Weights of a small transformer language model.
Size: 14 layers, MLP 320 SwiGLU.
Each number is 500 + 50 x the weight over the matrix's rms, rounded and kept within 0 to 999. Layers, rows and columns count from 0. Numbers have three digits each.

# layer 10 MLP down, 128x320, rms 0.167, rows 85-127, columns 240-319
520557488460496448435474527503514484495406484494468462504523448598466474374429440403545541471426442454531595613561442580468536468489535556508523568480570442460505458524536486523519458493531440445496491465529540543534562549554472581565462552
487517490499447348483471448527484526422520443484458642511544490532509529534519437582474561452467431457509408537392529491579473456415494495545412496445382481438556515463628517505457426443485503555435533504490479509480524562401483545516576617
528547535450540452520446494485516452502475372424541495515452468515529479448454568532511438563465511595476553565508476453435563518539544477585540464572507381570490614564395460595440567514455447514461586565455495478583420517463497528505478509
515498512505515472398449464542491590552542476509500523507504465461533466544552496576473456506580502508478518521458419477564443494517486465578423481544486481497581531560533506472480502476481509552393468554448485400512475473442520593498507549
551415509489425493507496534480520488435603545508503521447509467447554463372468465514448517498530466548530470509413551549602541455500510530571451465507500416526474396490528475467470561516465535433625506428485421481481493475542580460549572539
522475494554479583494474504556549441440532595440539498558444557590506429480506452474463557493488463504459473507495472453542493528534435500519518541512533480452469516512523515521506420431548486529517397556536515506491552490494535447514481540
540500497500556456429470514468508564529524541539470535535562574476480552542395493551448512530541452424483484466466526480490503496621477543507480608514519471533524536442538495478467504512493575398519508481414526493469570520536487544506508432
426468514549514568522501594461562543478515479519449510487539427523487447496417475492489536441429477460467513542447503611534551530506526572504569490475453507464496509487473355524474551405521449512429439548429608528572540520499488558433486493
481503544500499567462471508485434409546416526551501443414491558447513578512561450479542488456512573444511538515533496447447477440409467502451416471532505520471480567483454470546592479530512509456514506533463472464507408487506510510415539486
509579542409495516496461487513534597482553488490590488451521542489553396574531442552461491464470500474433505487459573516402555479589504392435513498415411464513500517521432550555562584503464434516508455552465501491523473544503351471523430489
472523506545515500432509506531460526517577499466482408532517615495510583597616425449546483485462474507535558562521389540519498526512444517546476500520558449485492521535508515498476496546487463420513489514561558482549506519486491517486552502
517497469501388517548452590497516499497515427481471545443513529491480495493497487494451568441429412559504448511480509488450512478573494534522508464523532543517699527504532498483447482555449576526474520471641488488562533478542586648419487457
470539386359462549491513499540482537485527453454517572535479495579481437547488571466423545418502448514549471509514538470528522492533522487454544410412530447529445518438501490563468509530425404501538585445528503471412528474475541491544499456
520578445523496529539482419549515551526548500474451493445530472594401403564573449442430489510472587469556524574460492497549516515582439475509434493549506469493443507535483497471459480497493610581514560467551506431526490455477580500503505501
503490472451497531499483451498444512540477523583552464501533501456590547439496472500415532419414561596436498530412570557576432597463505498485439485587510498441523486563489487488529564502549518522539518541585567477456488497488576512600534507
452534470492639568578537527478443526492489590498479481501353486538574457654544505599566480451566424493567402518449518410533538513525452521442498500513385509459468543594489406398432508568525543457539535493550507475462534523614593458447522497
472487429504530471529518526456562468552515528565496609472359414519452571453502513465538522502456372551539441477537545450425572434530531416501505503512470474480456469480463485564504521450584604532515534532496564453505515464508516507483476501
442540531498408449513396568478405490422549506421437474484545582619505524442468504471530565525419593503545465521498467491446573478459565554523533469543515432519454461648510474504428517504388480474639534533511523483527455436408556547492531449
493476448512542468539405445423540512507473496400557522579400477510453469507486403484533446531436444480456496530485445575513480471493440513545515487472473498545535562454539455483494487469492515464486571489521510479437451471430530531507484427
437554460564562487508537481497440407418484552605524409515493454441424574499510451513496493490479493557554563414457531573444589620489497548530465499432544526521479508457498507505514572447475482523472526475517539472555563494437498496505544514
558521543595560510571507456576505521545430535549533504495531592523492555525604449526436514464562490496481509504498487520459518573513500586524464431548483477496444505524517555447517455548452507487432512486443612487574523487559463488589510477
450544495471536443614479543460550571498561458513508576545547460540483543481489470520477526487521495469473398483444549464499482529575482450594535522461480403500541578496443538533448417444442489545402437580505522520531335516514542483584557534
534477477600471442426428461484504547547529423470544587582572527469497540435531515512474420419567548523538574538481473506437544463381573483579536513445557534525550510588469459513591420476504534494540523445546495552485426477526514494497445447
512522480384598493512502589591498574431540435553536428599430537569477529553547510519494528491507422451427553459590514537549620477486479494482480477462595409558383528506510494440561542554470439465475468473477580500567495393543473500498506668
510460514555439530523487464529517536471424493579490483467574407425486526493536579508530427505504477473512545476557571464466551545502405536538464496507515579428512529490530487566540486469572553515502539531462454496521525624522433454416512561
482564507524466478490520531535540425506551447511379601529607452496670525527461517549479489424544527487558510548483509588449391414381559421444392466509528522446455508484537524463453379488489440525573522491562543505457410529546565409446441571
515481440457418553506450476476388473475596532514566491502463366440417516536571548495611481554514556425516490422567433487496550501405500540564467420443492356543613449473497472528535472514547489440502549517650442523531493471470524481425543535
550470517460426503527517569556458521480455472499390404505516546527555430478532426535432568583480493576488509523452501486472501508474450521402494569520509512480464519480511535528463468477493465538549504489497490494442495417452498517505496486
530425513467667535470494548486541571502507575555504482514501512496517535541480544509415488578495371476410560501504546530508569495561564465549479500431550542425504422521595434395515524458477492496423545508472511549470544539531602568535461508
449538452633535553510447519397440542507495474484541560423592471493514535487503493465456474440460488498538427434574525584451555493493530466564509555456601473452535468498467462526490473492535550456439461397511488535481477493506514483497548556
503550552534482568454542434459553458508469460499419440605503428525535479515544569368488482609490492560482531520606495549463571539585531464534564470468455474576467525504483512579458535369488485559481479510446392497470510499496518482520463424
532497446502562559530526527451444478467480522534439409491544525619467524537385458400442392525473537479500402527524504522427491521532478538479571530503550527499444484484468477515526575537510457462504424551474570422522593521574528548475486525
526575474556457501496472561529522517500567451451457527531538550498519393417477510421553564570484521541526519457472404523524435554479494515508550492500557572482465504560479529636541455476486408397481555552540506551387462475450600402523644456
501463518497530433536482481585468461449494429539490495512482409557521415542459503483562515578602546517446431501458534469444450481534546515521485511519478434455493512455463540502506504468476580510536519543550583526470489503535438464548419444
473507527552545566493434560544476525563491498512397447528398440566476512547531532546559486506556556446449406464431544502460458488484415621457503564477509511488542455542504493507444436499491517457463478427529473420497453461420532380543476430
531466537449517415469576575575547492575506569464478478499548554554486496531490574540473581489490447502522514481570507468528511541537578391468486526458460495467513497478482452537514539521610492494414528578439544488497520369402379525484466561
512424537474487393478479424476566607493496455535576506486443525472565499540535486490523484501460527430506522534463505440580501514502544382448511491470461526534523465446551437416390450464466495510486476518570454498492583519382572513557407518
562490495518542607509450534443466534479473539433567406435626476483485545470436498491521563482486536490518469546526394386488466536563499505449494486569529511448470407492466532538499505516536446453506472509482472528592532502454475524481489468
513565483565439485539581503423534545537506517528497494505484420488480553433529409548465493450559496479436532478479482545673491555549410537570472435438508525486603553463508485436497491567438586526467513563459545526394612514509458480450499453
488471444515510540521546475498522466533401487492476409475432507508499481537482497526524552489410473567421516429464509542508500471569575416517505515463484408438547494505495506627563566534470536484445465492539442556435462447560446476501561493
471516566563583491573535510519423495567513585549448582479466528455560455459470491511518504448547571472517531540422442506508509520540489498539529439478467491518486497478531483471522504451507436467601516508503504535504511529547478539495470500
537534442547479513545492492540474498498584491485444506553511491549469473518505617470433510540440541531480505517469446380482446515486541467442542501414519469620425498639394530509468529556428592489606569433509514458359458499582498548473540487
570537453595457525525569345407547447472453532449521407571532478500470504541508487525491510389541472553567472483516447513491462493501483417411487635503392540430569436496539428500526531497522462491456577476558430486629504531571469555485437506